python train.py --num_hidden_layers=9 --num_attention_heads=2 --num_key_value_heads=2 --intermediate_size=1024 --tie_word_embeddings=true --init_std_up=0.0271 --schedule="wsd" --doc_mask=true --max_steps=6168
Each number is 200 + 30 x the weight over the matrix's rms, rounded and kept within 0 to 999. Layers, rows and columns count from 0.

# layer 4 attention value, 256x256, rms 0.0451, rows 26-39, columns 0-255
176,236,142,267,123,219,180,164,144,221,226,235,151,216,197,179,258,148,194,280,176,169,195,189,207,191,210,179,233,237,197,192,167,178,161,202,225,196,220,152,209,229,187,172,207,133,256,192,219,242,215,161,166,196,271,272,175,211,219,219,136,209,115,216,237,244,271,237,203,210,235,185,301,148,240,193,235,182,192,197,195,271,170,176,206,177,158,114,204,189,231,219,235,218,201,247,194,213,239,304,235,148,194,178,187,240,265,209,201,296,167,132,173,201,216,257,204,162,191,160,161,216,218,191,198,255,193,195,143,214,171,155,239,232,184,202,166,232,193,196,193,258,151,195,214,187,255,165,252,177,201,165,126,208,157,185,213,206,149,271,194,192,241,218,187,173,176,182,200,208,180,193,212,179,229,205,171,187,182,201,298,186,231,170,140,234,167,229,221,178,200,186,248,205,175,121,250,126,202,172,145,259,187,205,207,213,146,196,188,219,231,247,198,216,73,195,194,209,193,179,309,229,209,194,244,196,239,191,221,227,228,221,99,193,181,223,195,211,207,208,192,244,203,196,232,192,138,202,197,227,185,173,184,204,215,175
115,199,238,241,196,150,174,190,155,203,224,216,192,245,196,229,198,160,219,193,188,194,183,179,200,207,173,169,194,187,221,177,160,202,162,198,183,255,199,138,221,220,183,105,219,198,191,174,238,263,200,179,222,136,184,235,164,167,238,200,204,176,240,179,152,212,94,168,283,220,201,192,196,177,142,195,154,146,162,174,202,223,186,265,213,203,205,186,197,195,185,180,239,220,159,285,217,173,211,182,291,179,161,166,196,239,208,232,173,237,187,191,248,213,205,177,202,209,172,219,203,202,208,251,281,147,154,204,168,220,231,201,257,185,155,181,277,256,161,213,223,200,209,209,194,179,200,218,212,223,200,223,196,255,242,194,217,209,175,246,212,182,235,222,182,221,187,139,170,206,163,213,229,169,199,226,118,176,255,178,152,244,264,154,216,198,212,193,210,175,267,200,227,196,187,228,188,210,260,171,159,192,209,203,237,212,205,185,164,186,189,181,125,182,343,162,200,204,108,214,239,228,194,194,92,252,162,178,220,188,234,180,290,220,201,223,165,197,198,191,197,230,207,155,275,189,176,259,267,209,185,159,270,197,242,198
228,175,175,191,184,181,174,270,159,203,225,210,214,188,195,191,229,214,181,215,169,164,227,187,211,216,164,187,209,198,178,203,186,199,154,197,209,172,149,198,151,179,161,223,198,236,162,204,212,171,213,221,186,196,169,187,202,276,231,161,221,205,99,238,205,144,220,194,154,241,231,157,170,225,251,206,234,190,196,195,138,208,144,181,180,182,206,193,205,182,196,195,167,184,183,186,217,221,211,211,172,264,243,204,193,184,271,152,166,203,232,219,168,186,189,191,241,184,230,179,218,215,160,120,177,207,208,186,172,185,268,173,185,237,189,194,200,214,269,258,173,185,171,231,226,210,193,180,187,222,224,95,209,186,139,207,210,188,195,228,200,197,159,193,231,206,219,197,239,177,266,179,204,200,249,260,207,208,173,168,201,181,216,194,164,131,199,255,296,201,192,170,155,181,214,201,223,191,155,226,204,214,156,209,208,198,174,238,206,190,219,225,238,217,242,192,171,197,225,187,187,164,190,194,227,191,189,199,227,197,200,185,149,212,204,220,128,215,196,200,267,231,185,194,206,203,180,162,215,213,230,271,135,150,209,237
237,201,193,160,232,255,239,265,247,182,165,134,191,193,197,193,155,199,206,289,228,176,211,204,204,189,222,254,264,180,219,180,154,193,190,92,189,254,253,224,230,205,150,240,190,182,248,229,225,133,199,144,112,166,224,210,184,196,194,185,185,215,175,215,238,212,187,211,199,206,177,221,253,191,176,215,182,218,230,222,168,215,214,127,212,189,200,198,177,211,241,196,257,227,202,234,218,188,262,235,200,213,193,162,169,186,181,185,135,215,127,159,220,152,229,227,256,188,210,205,200,198,200,231,152,235,167,185,199,176,141,165,232,156,184,195,224,170,136,170,235,162,238,237,217,230,250,219,215,226,242,265,230,207,182,163,210,217,186,209,161,243,219,244,243,199,175,213,260,191,237,177,158,224,195,176,228,223,189,264,208,212,181,156,203,201,189,212,199,186,156,197,211,207,185,206,198,243,226,200,137,177,206,183,184,203,129,198,180,216,228,218,222,215,183,181,138,199,205,220,242,207,203,199,165,207,245,220,206,202,170,207,174,222,209,201,287,220,202,169,181,193,196,224,176,203,206,176,188,217,192,215,175,237,123,184
93,233,250,252,182,188,163,128,263,195,287,217,202,224,135,191,239,261,202,180,201,216,200,167,234,167,215,156,197,255,232,150,213,196,134,251,207,225,158,168,187,160,200,158,235,201,298,250,184,221,221,204,161,187,302,220,151,171,242,126,248,109,254,206,201,253,239,151,199,193,263,161,245,217,190,187,282,223,255,231,237,240,206,226,209,118,208,155,232,194,205,183,225,174,215,236,194,151,199,177,272,155,201,215,204,276,130,219,243,235,205,260,215,149,198,241,49,228,178,193,156,206,224,151,261,223,181,119,276,190,215,203,161,207,271,196,254,243,159,119,209,238,203,174,211,203,186,191,184,198,150,179,151,189,183,180,197,180,187,247,182,135,164,223,179,125,194,180,235,204,212,220,259,157,206,193,139,133,249,158,114,186,281,203,123,213,165,205,239,174,194,182,253,188,194,195,230,188,230,223,197,241,129,206,214,203,262,217,190,196,193,245,215,187,231,188,45,198,65,197,238,180,191,185,246,211,219,149,191,166,215,173,259,178,216,227,184,171,189,204,194,221,213,200,218,186,205,202,185,191,201,155,220,222,180,200
247,223,314,189,200,106,176,187,185,195,204,195,236,198,226,167,268,179,202,134,176,204,173,210,189,180,243,183,219,201,192,213,277,224,242,231,188,176,242,171,161,131,258,194,157,209,168,201,237,241,182,233,202,176,133,180,216,271,200,233,213,249,218,180,132,186,246,194,241,214,176,217,221,185,201,190,175,296,144,156,226,166,183,208,250,185,253,218,257,233,201,228,229,190,197,233,164,260,92,126,182,200,206,165,215,168,225,182,177,259,174,192,215,281,184,124,208,201,245,183,216,216,192,214,157,152,225,220,125,242,305,177,201,188,161,201,283,178,350,230,180,193,215,205,110,157,201,117,156,147,186,202,163,217,233,242,179,204,166,134,192,174,167,169,176,218,212,252,185,177,171,203,179,180,200,257,261,176,211,143,218,220,195,226,223,156,269,251,321,238,201,232,188,217,217,220,155,184,168,203,176,181,147,214,185,217,251,205,202,214,196,168,184,155,186,170,259,205,121,199,176,172,188,175,205,158,138,185,286,191,218,171,215,152,161,196,238,204,250,215,242,206,172,216,155,180,198,204,199,191,199,205,247,190,143,182
318,189,199,205,177,176,152,284,240,258,236,228,234,159,206,224,225,251,201,173,225,214,221,198,202,247,176,218,155,198,184,217,141,171,188,181,223,184,228,169,156,222,181,338,208,228,143,163,159,174,200,228,266,177,198,216,208,184,185,156,215,156,182,241,218,137,136,170,120,238,181,175,161,208,207,215,175,237,259,197,149,132,254,234,215,169,137,234,155,179,174,179,166,198,224,136,268,174,162,188,127,294,235,181,185,187,146,183,169,96,216,274,168,210,218,179,316,212,198,260,239,202,232,108,203,158,193,211,206,177,249,198,212,189,215,205,199,194,143,247,231,239,224,195,236,261,240,197,186,250,237,216,240,146,167,189,170,163,184,218,226,220,182,179,215,238,185,188,208,148,193,209,207,234,215,216,93,171,203,236,235,184,192,214,220,215,214,116,251,215,114,191,232,185,89,185,222,234,227,207,195,109,281,199,202,166,191,208,129,209,224,237,166,171,209,202,198,184,288,191,197,246,213,185,215,202,219,217,228,183,172,232,177,203,190,176,220,201,189,210,184,212,153,200,176,203,227,197,280,183,207,149,217,186,186,228
170,221,282,222,216,287,123,182,197,195,254,225,190,199,217,201,178,188,223,154,201,208,177,195,215,134,250,142,223,179,192,196,220,211,170,173,184,197,187,131,176,157,163,172,240,170,188,205,159,231,206,195,188,195,149,159,134,306,219,209,228,146,247,182,168,235,237,191,213,180,235,266,226,197,158,180,239,216,202,174,256,190,195,187,223,177,225,138,277,178,248,252,231,244,217,244,180,205,194,217,255,154,206,192,211,214,207,231,250,262,161,164,207,236,199,172,120,177,209,143,158,202,214,225,237,191,211,161,118,223,218,208,214,220,145,228,190,215,219,267,209,294,189,179,197,201,232,160,188,186,189,193,123,257,234,232,190,241,203,220,198,183,256,212,157,177,146,243,238,204,240,221,177,202,197,191,181,195,199,171,229,231,222,209,152,174,166,137,276,183,241,270,213,172,200,181,226,205,191,251,191,232,189,231,166,186,229,168,166,220,157,199,125,186,187,131,125,182,84,178,187,239,194,185,214,218,204,150,208,198,153,189,187,177,183,222,185,203,244,202,205,157,173,227,224,210,223,221,164,191,207,241,226,273,168,204
210,181,269,163,248,202,184,170,185,204,261,171,182,198,222,248,207,293,219,184,185,161,198,163,256,231,187,179,123,228,207,166,220,217,247,264,237,245,182,179,234,218,234,205,194,239,87,226,190,221,202,217,236,121,189,198,214,210,213,216,214,249,248,221,168,192,154,142,182,162,151,206,64,217,185,186,220,216,268,138,224,146,252,241,240,148,233,216,250,199,174,207,191,118,173,228,170,186,184,178,238,207,232,187,188,225,196,198,263,234,194,235,232,253,157,177,122,194,232,238,179,198,179,253,188,210,200,237,149,204,310,195,184,218,229,215,162,202,211,222,219,142,194,176,238,154,151,118,211,132,173,232,153,261,212,220,143,171,163,222,198,130,166,217,183,191,205,166,160,214,308,245,239,178,200,211,208,104,223,149,241,183,171,229,156,141,207,143,168,209,210,122,180,202,216,209,205,235,204,232,192,125,202,222,221,81,181,182,198,179,211,204,246,164,169,190,178,218,144,202,212,259,187,195,267,202,161,202,240,164,165,195,210,264,194,211,206,181,217,202,214,189,227,186,289,197,210,232,204,195,204,227,208,221,228,195
198,203,221,138,167,114,226,151,100,223,167,173,219,237,272,216,218,149,216,174,177,191,177,208,196,234,191,178,178,206,197,251,236,203,239,156,192,224,216,189,203,261,199,216,177,187,89,212,207,211,225,182,195,228,201,190,175,213,234,280,196,234,130,190,188,223,185,233,123,190,237,251,156,236,180,200,229,220,151,177,122,157,180,169,207,266,248,210,233,200,177,179,164,190,195,187,142,211,207,99,226,198,185,221,204,202,195,185,237,96,267,194,169,247,207,178,264,234,268,269,192,202,208,198,250,142,201,223,130,206,284,200,232,244,184,210,104,160,183,255,166,167,207,205,175,186,162,202,216,119,155,190,223,131,238,166,209,251,203,203,199,173,165,216,206,226,237,189,130,227,220,197,215,229,183,171,209,190,203,186,209,204,152,204,250,218,214,155,140,216,232,231,162,211,213,215,209,215,177,196,231,281,237,196,207,141,216,191,230,188,230,197,182,199,263,176,281,211,282,179,122,243,221,189,219,162,184,217,183,148,185,160,253,144,190,167,144,161,194,199,239,198,244,192,159,202,194,153,213,203,177,250,192,218,259,257
202,185,250,165,161,124,180,151,235,131,240,179,157,224,146,177,265,115,186,219,121,229,208,212,214,204,120,190,204,156,212,201,207,194,156,199,231,216,140,248,247,215,233,152,190,220,200,138,270,242,205,224,198,136,220,189,168,110,204,149,198,157,171,206,200,218,291,231,303,256,235,152,251,151,254,185,205,178,177,215,270,187,187,216,161,226,198,209,202,216,201,212,206,216,220,220,175,271,171,178,182,163,208,205,221,227,194,218,172,231,236,179,212,217,153,175,181,115,135,162,200,202,179,206,213,158,210,202,177,216,222,204,215,222,221,189,224,219,252,242,163,215,193,204,129,175,110,202,201,161,211,200,141,183,176,182,180,210,245,195,198,186,188,169,220,195,148,195,127,162,122,187,256,182,202,192,252,192,199,215,201,206,201,224,174,213,219,258,292,225,279,245,212,208,209,269,193,183,151,206,262,166,223,197,214,267,221,207,172,199,174,143,186,189,234,214,325,196,228,211,147,207,216,204,122,252,184,221,174,244,243,188,175,212,190,144,144,210,227,223,245,226,234,211,172,182,179,249,219,171,217,193,273,221,206,196
224,211,76,230,151,113,251,178,216,220,185,207,241,188,234,228,209,206,231,217,204,180,235,186,168,186,217,227,195,244,215,210,217,185,211,207,191,204,267,286,128,182,257,278,171,163,226,208,179,211,189,198,189,207,227,247,184,205,232,129,207,280,88,238,214,207,311,247,56,160,166,191,270,183,214,188,159,257,207,213,156,203,225,190,214,189,173,213,193,222,184,208,246,117,230,162,170,240,128,160,103,193,233,232,225,162,167,160,156,180,240,211,218,181,233,215,250,241,309,228,201,215,235,184,197,231,209,217,234,161,173,174,181,173,271,147,210,130,253,204,201,130,239,220,175,253,190,212,165,212,191,169,191,163,140,210,156,209,176,215,167,272,158,182,152,191,201,226,203,218,220,219,263,227,178,178,212,162,200,168,230,178,167,241,274,171,174,229,192,251,124,189,236,215,202,179,214,262,200,189,209,238,178,190,213,199,165,172,205,200,195,197,309,191,89,136,225,192,245,184,179,101,182,227,218,142,207,180,236,204,177,207,197,179,186,220,262,219,144,233,173,208,181,208,174,237,228,145,165,173,218,177,238,199,173,189
206,188,182,191,128,266,205,246,215,229,292,200,216,162,174,188,194,240,154,244,183,246,179,209,219,156,132,210,198,164,197,236,173,199,150,166,207,130,218,195,254,210,155,197,238,131,310,231,198,171,221,203,207,154,218,168,154,212,208,194,191,116,248,153,217,230,188,204,180,206,230,195,264,200,217,204,258,187,214,216,192,196,229,179,178,247,213,180,191,184,185,227,187,237,191,249,202,167,179,227,161,168,184,178,176,217,197,205,151,158,186,187,201,211,244,253,186,211,223,145,203,197,208,163,239,224,201,198,224,181,158,215,235,211,247,189,194,217,78,162,234,228,181,193,188,195,229,230,217,202,240,190,169,183,174,118,189,172,185,172,184,202,202,201,234,250,121,184,188,157,196,190,167,197,213,183,213,206,190,169,195,194,214,168,148,270,191,230,277,236,231,249,209,183,173,202,149,198,193,224,219,290,246,208,178,201,169,206,198,206,203,144,169,233,232,232,204,190,194,209,216,247,191,221,203,220,188,172,155,220,217,235,186,161,256,161,228,214,212,234,179,206,145,207,153,181,195,206,234,206,193,220,169,177,213,198
141,221,271,160,220,210,214,192,244,202,168,109,211,209,212,226,197,143,159,215,190,194,191,208,196,160,160,225,187,200,249,181,217,160,133,150,200,243,273,228,262,176,224,178,190,158,210,177,195,154,209,190,155,118,244,155,147,302,307,193,201,220,196,208,200,200,290,241,188,158,210,217,157,175,157,197,158,267,233,173,172,148,182,165,218,221,198,252,131,187,215,187,194,206,230,225,171,227,161,182,245,182,209,195,181,205,171,191,263,180,197,200,199,192,215,227,152,199,206,223,181,193,209,226,266,268,209,167,192,169,201,205,147,173,220,210,172,209,122,266,250,168,204,231,183,173,175,216,281,175,212,184,114,116,238,193,203,194,259,190,189,203,226,184,235,202,215,209,241,237,196,240,200,202,177,174,224,198,217,238,193,189,197,210,193,225,155,201,135,252,269,220,231,185,196,255,210,204,149,206,230,192,245,201,183,211,263,183,259,189,242,141,250,186,245,178,186,181,183,229,197,206,214,190,238,183,207,167,158,233,209,196,160,155,218,140,269,214,175,229,155,148,200,195,145,168,261,154,127,219,192,271,253,240,181,194
# layer 4 attention output (transposed), 256x256, rms 0.0442, rows 26-38, columns 0-255
191,222,264,234,331,120,188,196,223,256,176,89,200,202,238,264,220,224,237,125,200,197,174,148,159,194,214,147,179,236,218,216,227,192,194,206,201,192,181,234,178,152,132,180,247,189,186,164,252,168,194,197,164,201,162,129,206,180,197,219,272,179,263,169,248,170,221,169,242,193,204,189,181,255,176,210,171,186,218,253,166,237,203,209,251,214,174,200,162,231,269,172,160,179,265,193,247,245,163,190,229,169,185,239,192,185,189,186,223,147,287,175,240,201,210,181,219,203,266,183,256,195,178,239,149,206,195,173,208,181,215,208,143,168,193,199,239,235,195,154,186,154,279,137,235,278,173,155,207,91,160,159,202,192,162,263,203,190,262,221,216,177,204,215,213,222,207,143,173,130,221,182,154,225,261,138,236,202,162,272,172,174,78,159,220,152,210,158,258,197,191,195,163,226,170,218,188,200,258,272,164,167,251,168,150,190,237,156,219,210,247,246,264,209,249,202,216,239,206,231,167,207,218,174,221,201,114,201,142,192,229,245,154,237,228,173,199,170,164,194,127,176,228,199,185,213,229,217,242,166,204,205,232,193,230,264
235,218,271,169,231,231,247,161,201,196,207,198,177,204,131,166,245,228,181,226,230,217,210,260,161,182,203,218,148,219,222,176,198,180,169,190,209,200,192,169,156,227,199,305,259,183,227,172,186,174,226,197,190,230,189,163,218,316,238,187,232,196,170,193,197,238,242,98,92,158,175,195,174,238,300,225,197,214,183,181,193,164,156,242,232,197,178,230,170,194,182,220,203,159,199,180,203,209,212,185,170,187,145,187,183,194,258,176,156,166,208,299,186,193,172,218,224,221,196,240,233,172,212,217,153,185,203,220,218,187,125,150,206,248,177,168,175,186,196,182,223,206,203,238,187,168,145,239,134,222,198,212,233,230,139,168,179,174,209,201,215,212,200,218,194,195,231,175,271,132,204,221,158,194,197,162,314,261,202,224,242,164,156,203,172,137,129,232,190,213,152,139,159,240,218,230,214,196,232,161,222,246,244,200,219,192,188,180,245,246,284,190,253,215,195,188,184,252,224,172,181,154,221,219,186,178,232,161,156,227,175,266,168,195,251,195,216,155,188,187,171,175,230,182,155,82,205,210,210,312,183,164,193,213,173,205
220,226,143,190,203,208,264,179,210,214,214,153,219,198,209,198,162,217,201,198,187,225,183,207,205,173,207,179,208,174,225,130,184,208,226,235,208,210,217,183,184,220,207,179,159,174,194,185,238,198,185,212,232,211,224,205,177,181,188,213,169,195,216,244,201,218,196,296,187,244,140,213,178,162,152,198,174,165,192,238,299,235,225,173,226,204,185,197,217,208,189,203,210,220,300,211,228,155,158,206,186,224,254,219,209,177,158,172,224,203,169,168,234,178,202,215,211,181,229,208,217,246,257,238,213,231,168,164,185,237,197,197,165,178,215,186,146,199,220,175,198,212,185,186,188,210,211,209,274,197,161,214,204,191,221,203,213,201,234,209,141,179,201,204,206,197,198,225,196,233,210,280,200,221,203,190,140,172,125,236,223,232,158,183,205,230,226,137,195,160,173,191,173,202,200,196,164,189,172,194,211,231,201,216,141,198,232,268,107,244,200,181,179,172,190,129,209,146,183,180,210,255,188,236,180,187,170,215,197,193,233,203,226,223,185,170,192,226,176,228,114,133,172,174,155,264,256,186,203,192,283,166,205,223,194,187
224,223,197,238,146,130,244,220,145,243,228,136,245,197,257,232,280,171,241,163,159,192,212,165,181,216,186,214,185,191,202,237,222,205,192,196,194,211,191,198,289,175,207,173,220,147,174,209,239,222,221,204,205,225,139,182,204,194,200,216,186,185,257,175,219,165,152,214,184,234,212,181,178,166,231,194,206,157,181,203,161,254,231,211,207,209,197,238,196,204,218,148,216,233,140,157,182,214,190,191,211,141,232,190,231,240,193,151,250,198,178,250,189,187,155,183,160,178,156,195,214,186,186,201,261,200,211,224,176,162,206,240,179,220,223,245,280,238,235,236,184,170,191,165,180,201,242,196,175,174,198,140,147,262,227,222,200,190,214,173,199,153,230,249,211,193,142,198,179,115,214,150,210,198,205,183,167,134,184,133,213,237,225,157,211,193,218,198,227,212,207,257,209,176,223,172,218,228,192,234,208,170,179,222,204,198,217,220,227,154,192,175,193,226,189,231,144,234,241,176,148,218,193,206,211,221,166,243,191,208,198,240,189,192,151,221,204,193,212,190,163,208,176,229,246,205,181,223,264,141,179,228,165,270,260,210
219,221,193,191,217,225,201,168,189,218,211,188,150,296,154,174,176,121,248,210,258,184,223,196,143,207,181,197,187,263,189,186,204,154,154,179,198,177,211,163,222,248,217,229,189,266,184,112,172,175,242,126,141,224,242,198,252,194,220,186,213,159,154,188,214,145,163,198,301,123,176,248,207,230,214,221,205,257,191,199,173,114,187,218,177,163,200,200,103,166,196,323,207,151,223,233,226,170,249,278,181,192,220,198,145,241,279,205,211,134,276,207,204,164,176,238,285,223,224,247,216,205,226,159,151,186,159,258,197,158,213,210,212,174,199,237,191,110,220,194,220,226,225,251,197,183,223,162,178,157,167,169,193,182,185,246,176,155,208,228,219,294,156,143,256,206,227,269,189,108,192,183,211,181,239,72,304,242,190,222,179,89,215,241,225,163,162,257,174,245,182,213,214,218,221,268,130,141,172,137,213,302,183,181,259,155,206,150,279,259,290,154,212,201,195,166,258,140,135,222,205,173,185,198,192,179,125,148,261,189,233,249,211,183,182,202,159,256,189,202,188,158,200,198,101,256,199,197,303,210,207,275,218,213,211,177
181,216,162,189,105,257,198,172,302,200,186,183,198,232,132,209,161,222,120,257,236,176,201,228,270,161,190,224,251,174,226,215,221,204,264,194,218,228,161,227,180,238,214,239,157,188,192,204,180,146,167,278,188,235,299,161,239,198,239,129,256,211,187,235,142,242,218,187,173,149,224,238,202,239,146,208,188,187,199,237,231,215,218,154,258,287,199,201,225,234,189,264,98,207,218,205,256,175,166,176,115,212,136,144,161,279,152,219,173,218,133,198,253,180,185,175,190,197,147,117,172,208,177,216,190,218,158,196,220,185,172,217,234,214,225,178,111,274,163,224,209,214,160,209,289,202,214,224,246,258,183,199,224,237,214,176,149,216,198,211,194,199,186,164,185,183,255,236,182,299,181,201,248,217,218,238,132,229,191,215,243,216,248,200,189,208,205,208,210,148,150,162,193,148,165,225,244,205,167,143,205,213,196,195,164,173,165,173,92,160,210,240,209,152,189,169,221,249,233,223,171,233,198,227,137,203,252,192,210,190,211,220,153,222,167,168,244,128,180,190,210,248,265,241,220,125,184,185,176,232,264,155,185,66,207,217
197,209,163,207,213,309,218,192,187,135,178,217,211,197,208,118,219,149,198,231,114,229,197,242,205,166,172,165,216,210,165,182,178,210,231,197,168,203,182,220,168,156,188,137,107,229,173,184,177,306,183,195,186,236,192,265,125,137,203,235,155,211,166,234,198,203,187,235,183,181,200,214,198,178,251,179,191,179,249,140,251,284,153,230,215,149,214,240,247,153,213,159,285,198,134,191,125,240,218,140,213,232,205,238,236,173,207,202,146,312,136,178,195,197,222,266,225,235,197,213,154,192,171,175,182,209,198,190,245,192,201,204,189,266,222,213,168,194,187,169,190,189,153,195,176,112,191,245,223,174,308,190,255,165,262,252,264,170,150,230,210,218,259,183,182,164,187,194,192,242,208,225,198,225,203,267,203,217,197,165,166,240,193,196,205,208,214,251,190,150,197,253,154,205,218,203,173,193,151,152,253,177,191,191,129,225,207,239,277,150,201,167,197,205,217,170,229,285,184,230,175,203,223,233,209,186,190,171,199,203,210,159,179,155,292,159,184,229,252,219,192,116,174,190,253,187,213,243,183,129,199,217,227,282,149,208
171,199,225,222,172,152,210,210,292,197,206,163,188,218,177,202,244,243,280,179,318,188,228,152,247,172,193,239,179,220,198,251,215,204,267,200,234,240,197,174,219,157,150,223,166,217,161,189,169,169,222,208,214,185,269,170,244,195,217,177,234,223,196,190,204,131,161,196,192,141,184,217,198,222,181,208,155,211,183,247,84,205,204,186,157,323,178,188,177,219,147,226,130,147,241,199,244,245,185,197,145,196,169,214,186,201,188,224,169,192,219,220,257,212,170,266,246,184,206,169,207,207,163,146,148,193,179,207,175,224,161,201,190,167,236,230,214,214,237,224,178,171,190,225,220,207,209,210,210,205,182,213,183,223,179,190,178,180,200,222,252,232,228,207,224,244,255,227,152,159,200,225,218,232,242,187,214,255,183,235,176,136,202,198,185,139,180,273,185,201,153,112,194,200,172,205,177,177,205,155,226,190,164,177,247,204,203,135,234,173,239,205,262,196,219,197,222,209,163,181,164,176,183,196,178,201,162,213,236,229,168,223,123,215,193,208,238,191,140,165,183,210,268,163,127,244,179,237,222,208,163,231,185,106,207,252
212,211,187,213,111,266,134,228,265,159,203,285,169,171,193,169,119,216,203,234,149,190,242,238,240,166,207,236,273,224,186,173,193,172,246,244,146,210,193,181,174,264,203,219,125,229,227,181,128,274,167,185,179,177,240,215,152,145,201,201,202,222,120,183,168,221,187,136,201,140,154,250,264,235,265,202,151,222,176,235,166,177,141,213,149,163,218,177,139,179,194,223,193,194,179,157,212,219,197,204,161,207,179,218,195,212,282,233,134,195,208,205,191,200,252,217,273,192,168,168,223,200,261,203,174,179,165,223,223,198,147,219,191,166,229,143,150,173,218,170,220,209,134,227,255,143,205,202,163,279,137,210,253,165,276,223,224,154,189,249,155,190,195,225,175,169,243,306,241,243,233,181,145,232,214,228,236,262,205,176,231,170,266,230,169,190,103,235,159,233,214,201,192,156,186,232,178,205,220,174,214,353,238,196,183,230,177,167,224,138,255,214,215,170,178,198,231,228,198,246,195,176,185,180,162,229,238,203,153,268,224,149,213,252,212,225,259,242,168,164,207,205,207,162,123,229,216,226,141,205,172,222,185,244,171,192
176,190,184,178,184,258,176,245,254,206,187,272,203,136,194,225,222,267,94,179,260,241,218,250,271,279,215,206,214,148,156,217,171,220,204,212,192,194,205,215,121,232,190,203,239,232,267,256,227,282,160,158,234,213,179,178,196,199,141,195,233,193,217,219,197,211,187,129,221,257,187,172,115,205,149,176,140,217,243,186,207,198,268,179,237,246,184,172,236,243,146,133,214,269,195,164,201,190,165,210,199,256,171,224,100,176,196,233,178,238,199,169,167,230,216,222,185,208,190,242,202,222,212,218,171,241,245,152,239,187,165,208,225,223,228,155,170,216,211,188,167,277,159,199,163,170,188,194,237,350,201,192,210,235,200,209,250,252,178,201,138,211,141,192,207,178,180,164,254,244,181,239,173,215,156,274,244,166,197,222,163,195,205,216,197,189,213,226,203,177,227,118,190,168,184,161,193,180,232,207,190,171,228,175,177,173,177,208,71,215,147,231,206,183,225,251,226,176,182,238,200,178,229,171,197,243,242,156,173,225,188,159,242,187,204,168,221,225,178,204,191,242,228,180,225,199,206,165,105,231,204,124,196,169,121,188
174,222,188,198,238,125,215,154,216,223,157,183,213,148,124,218,135,206,166,263,203,180,189,254,110,243,202,245,178,185,227,190,203,213,189,177,184,125,255,243,122,234,178,262,250,196,245,207,195,144,183,288,165,226,256,228,214,295,212,157,236,160,223,216,198,159,214,148,219,176,201,185,148,230,215,241,233,188,196,198,214,274,199,183,286,175,187,205,186,238,240,247,131,213,225,225,249,194,163,257,186,183,203,203,223,211,190,225,144,229,199,208,170,222,198,174,209,259,184,237,245,227,181,217,165,215,244,194,179,234,134,171,202,179,212,304,117,185,169,175,189,214,291,225,251,253,138,210,233,179,188,253,213,231,184,158,231,222,208,195,184,229,216,143,166,170,241,143,220,284,173,226,172,175,218,122,161,205,212,244,214,246,208,206,136,159,178,156,200,176,172,184,212,237,165,211,249,163,157,154,142,220,231,200,167,234,174,190,178,209,277,257,200,153,220,214,176,211,153,186,244,202,218,170,185,142,250,185,241,196,161,194,241,229,193,220,205,169,197,186,216,126,203,145,218,86,191,189,184,250,172,141,216,85,210,219
166,207,190,185,170,222,147,224,137,271,214,149,226,257,297,240,232,148,115,253,181,229,173,201,222,200,180,176,235,189,145,204,221,223,232,216,210,176,164,279,212,189,210,76,179,211,184,225,228,255,156,226,194,195,205,192,250,129,61,210,168,181,248,217,205,226,191,188,281,252,200,186,217,215,98,199,240,166,226,226,263,158,213,176,243,164,234,186,223,204,130,184,187,242,203,207,202,240,203,227,222,206,241,226,172,257,171,216,318,193,176,135,166,167,193,206,132,167,145,163,214,205,216,220,206,227,142,165,261,141,246,197,204,209,160,225,226,194,208,198,209,250,181,200,221,183,281,98,214,150,230,166,149,223,272,262,215,213,192,186,194,185,162,196,265,197,203,203,165,220,199,153,208,203,217,255,122,222,188,180,141,230,206,165,268,250,288,201,201,176,201,220,192,185,200,141,209,222,194,209,220,195,223,212,121,206,213,169,171,176,118,189,199,198,224,202,198,217,226,221,218,286,212,188,226,191,192,188,193,136,238,114,233,135,191,214,160,166,204,266,241,266,154,202,293,118,174,189,240,165,201,115,176,196,222,125
203,250,171,209,249,170,145,185,281,196,183,169,153,268,192,200,224,166,260,165,209,217,194,227,146,196,220,238,180,230,210,204,203,175,179,157,182,195,205,190,153,170,142,163,202,240,144,199,202,170,221,190,182,253,149,207,184,199,198,213,220,219,225,219,244,144,160,237,207,178,200,193,102,136,211,216,201,225,229,208,199,267,224,196,158,222,226,207,203,186,221,181,256,205,188,184,213,216,199,174,262,163,206,207,200,170,236,151,204,255,204,215,212,255,224,198,244,215,252,215,215,219,114,193,241,234,239,195,165,208,200,234,219,208,215,237,248,150,230,170,148,212,245,156,177,298,206,191,215,194,183,230,227,152,182,218,200,153,205,184,288,272,250,159,174,208,171,176,141,150,183,188,249,194,209,131,152,170,268,219,154,167,191,194,213,165,186,164,165,193,218,191,201,224,199,171,180,180,186,188,183,130,137,222,223,175,227,162,218,199,207,221,172,223,219,225,148,216,176,203,225,147,202,197,208,200,215,202,287,205,230,193,236,187,222,197,201,207,225,187,129,197,210,208,205,254,173,184,231,199,175,234,202,212,177,198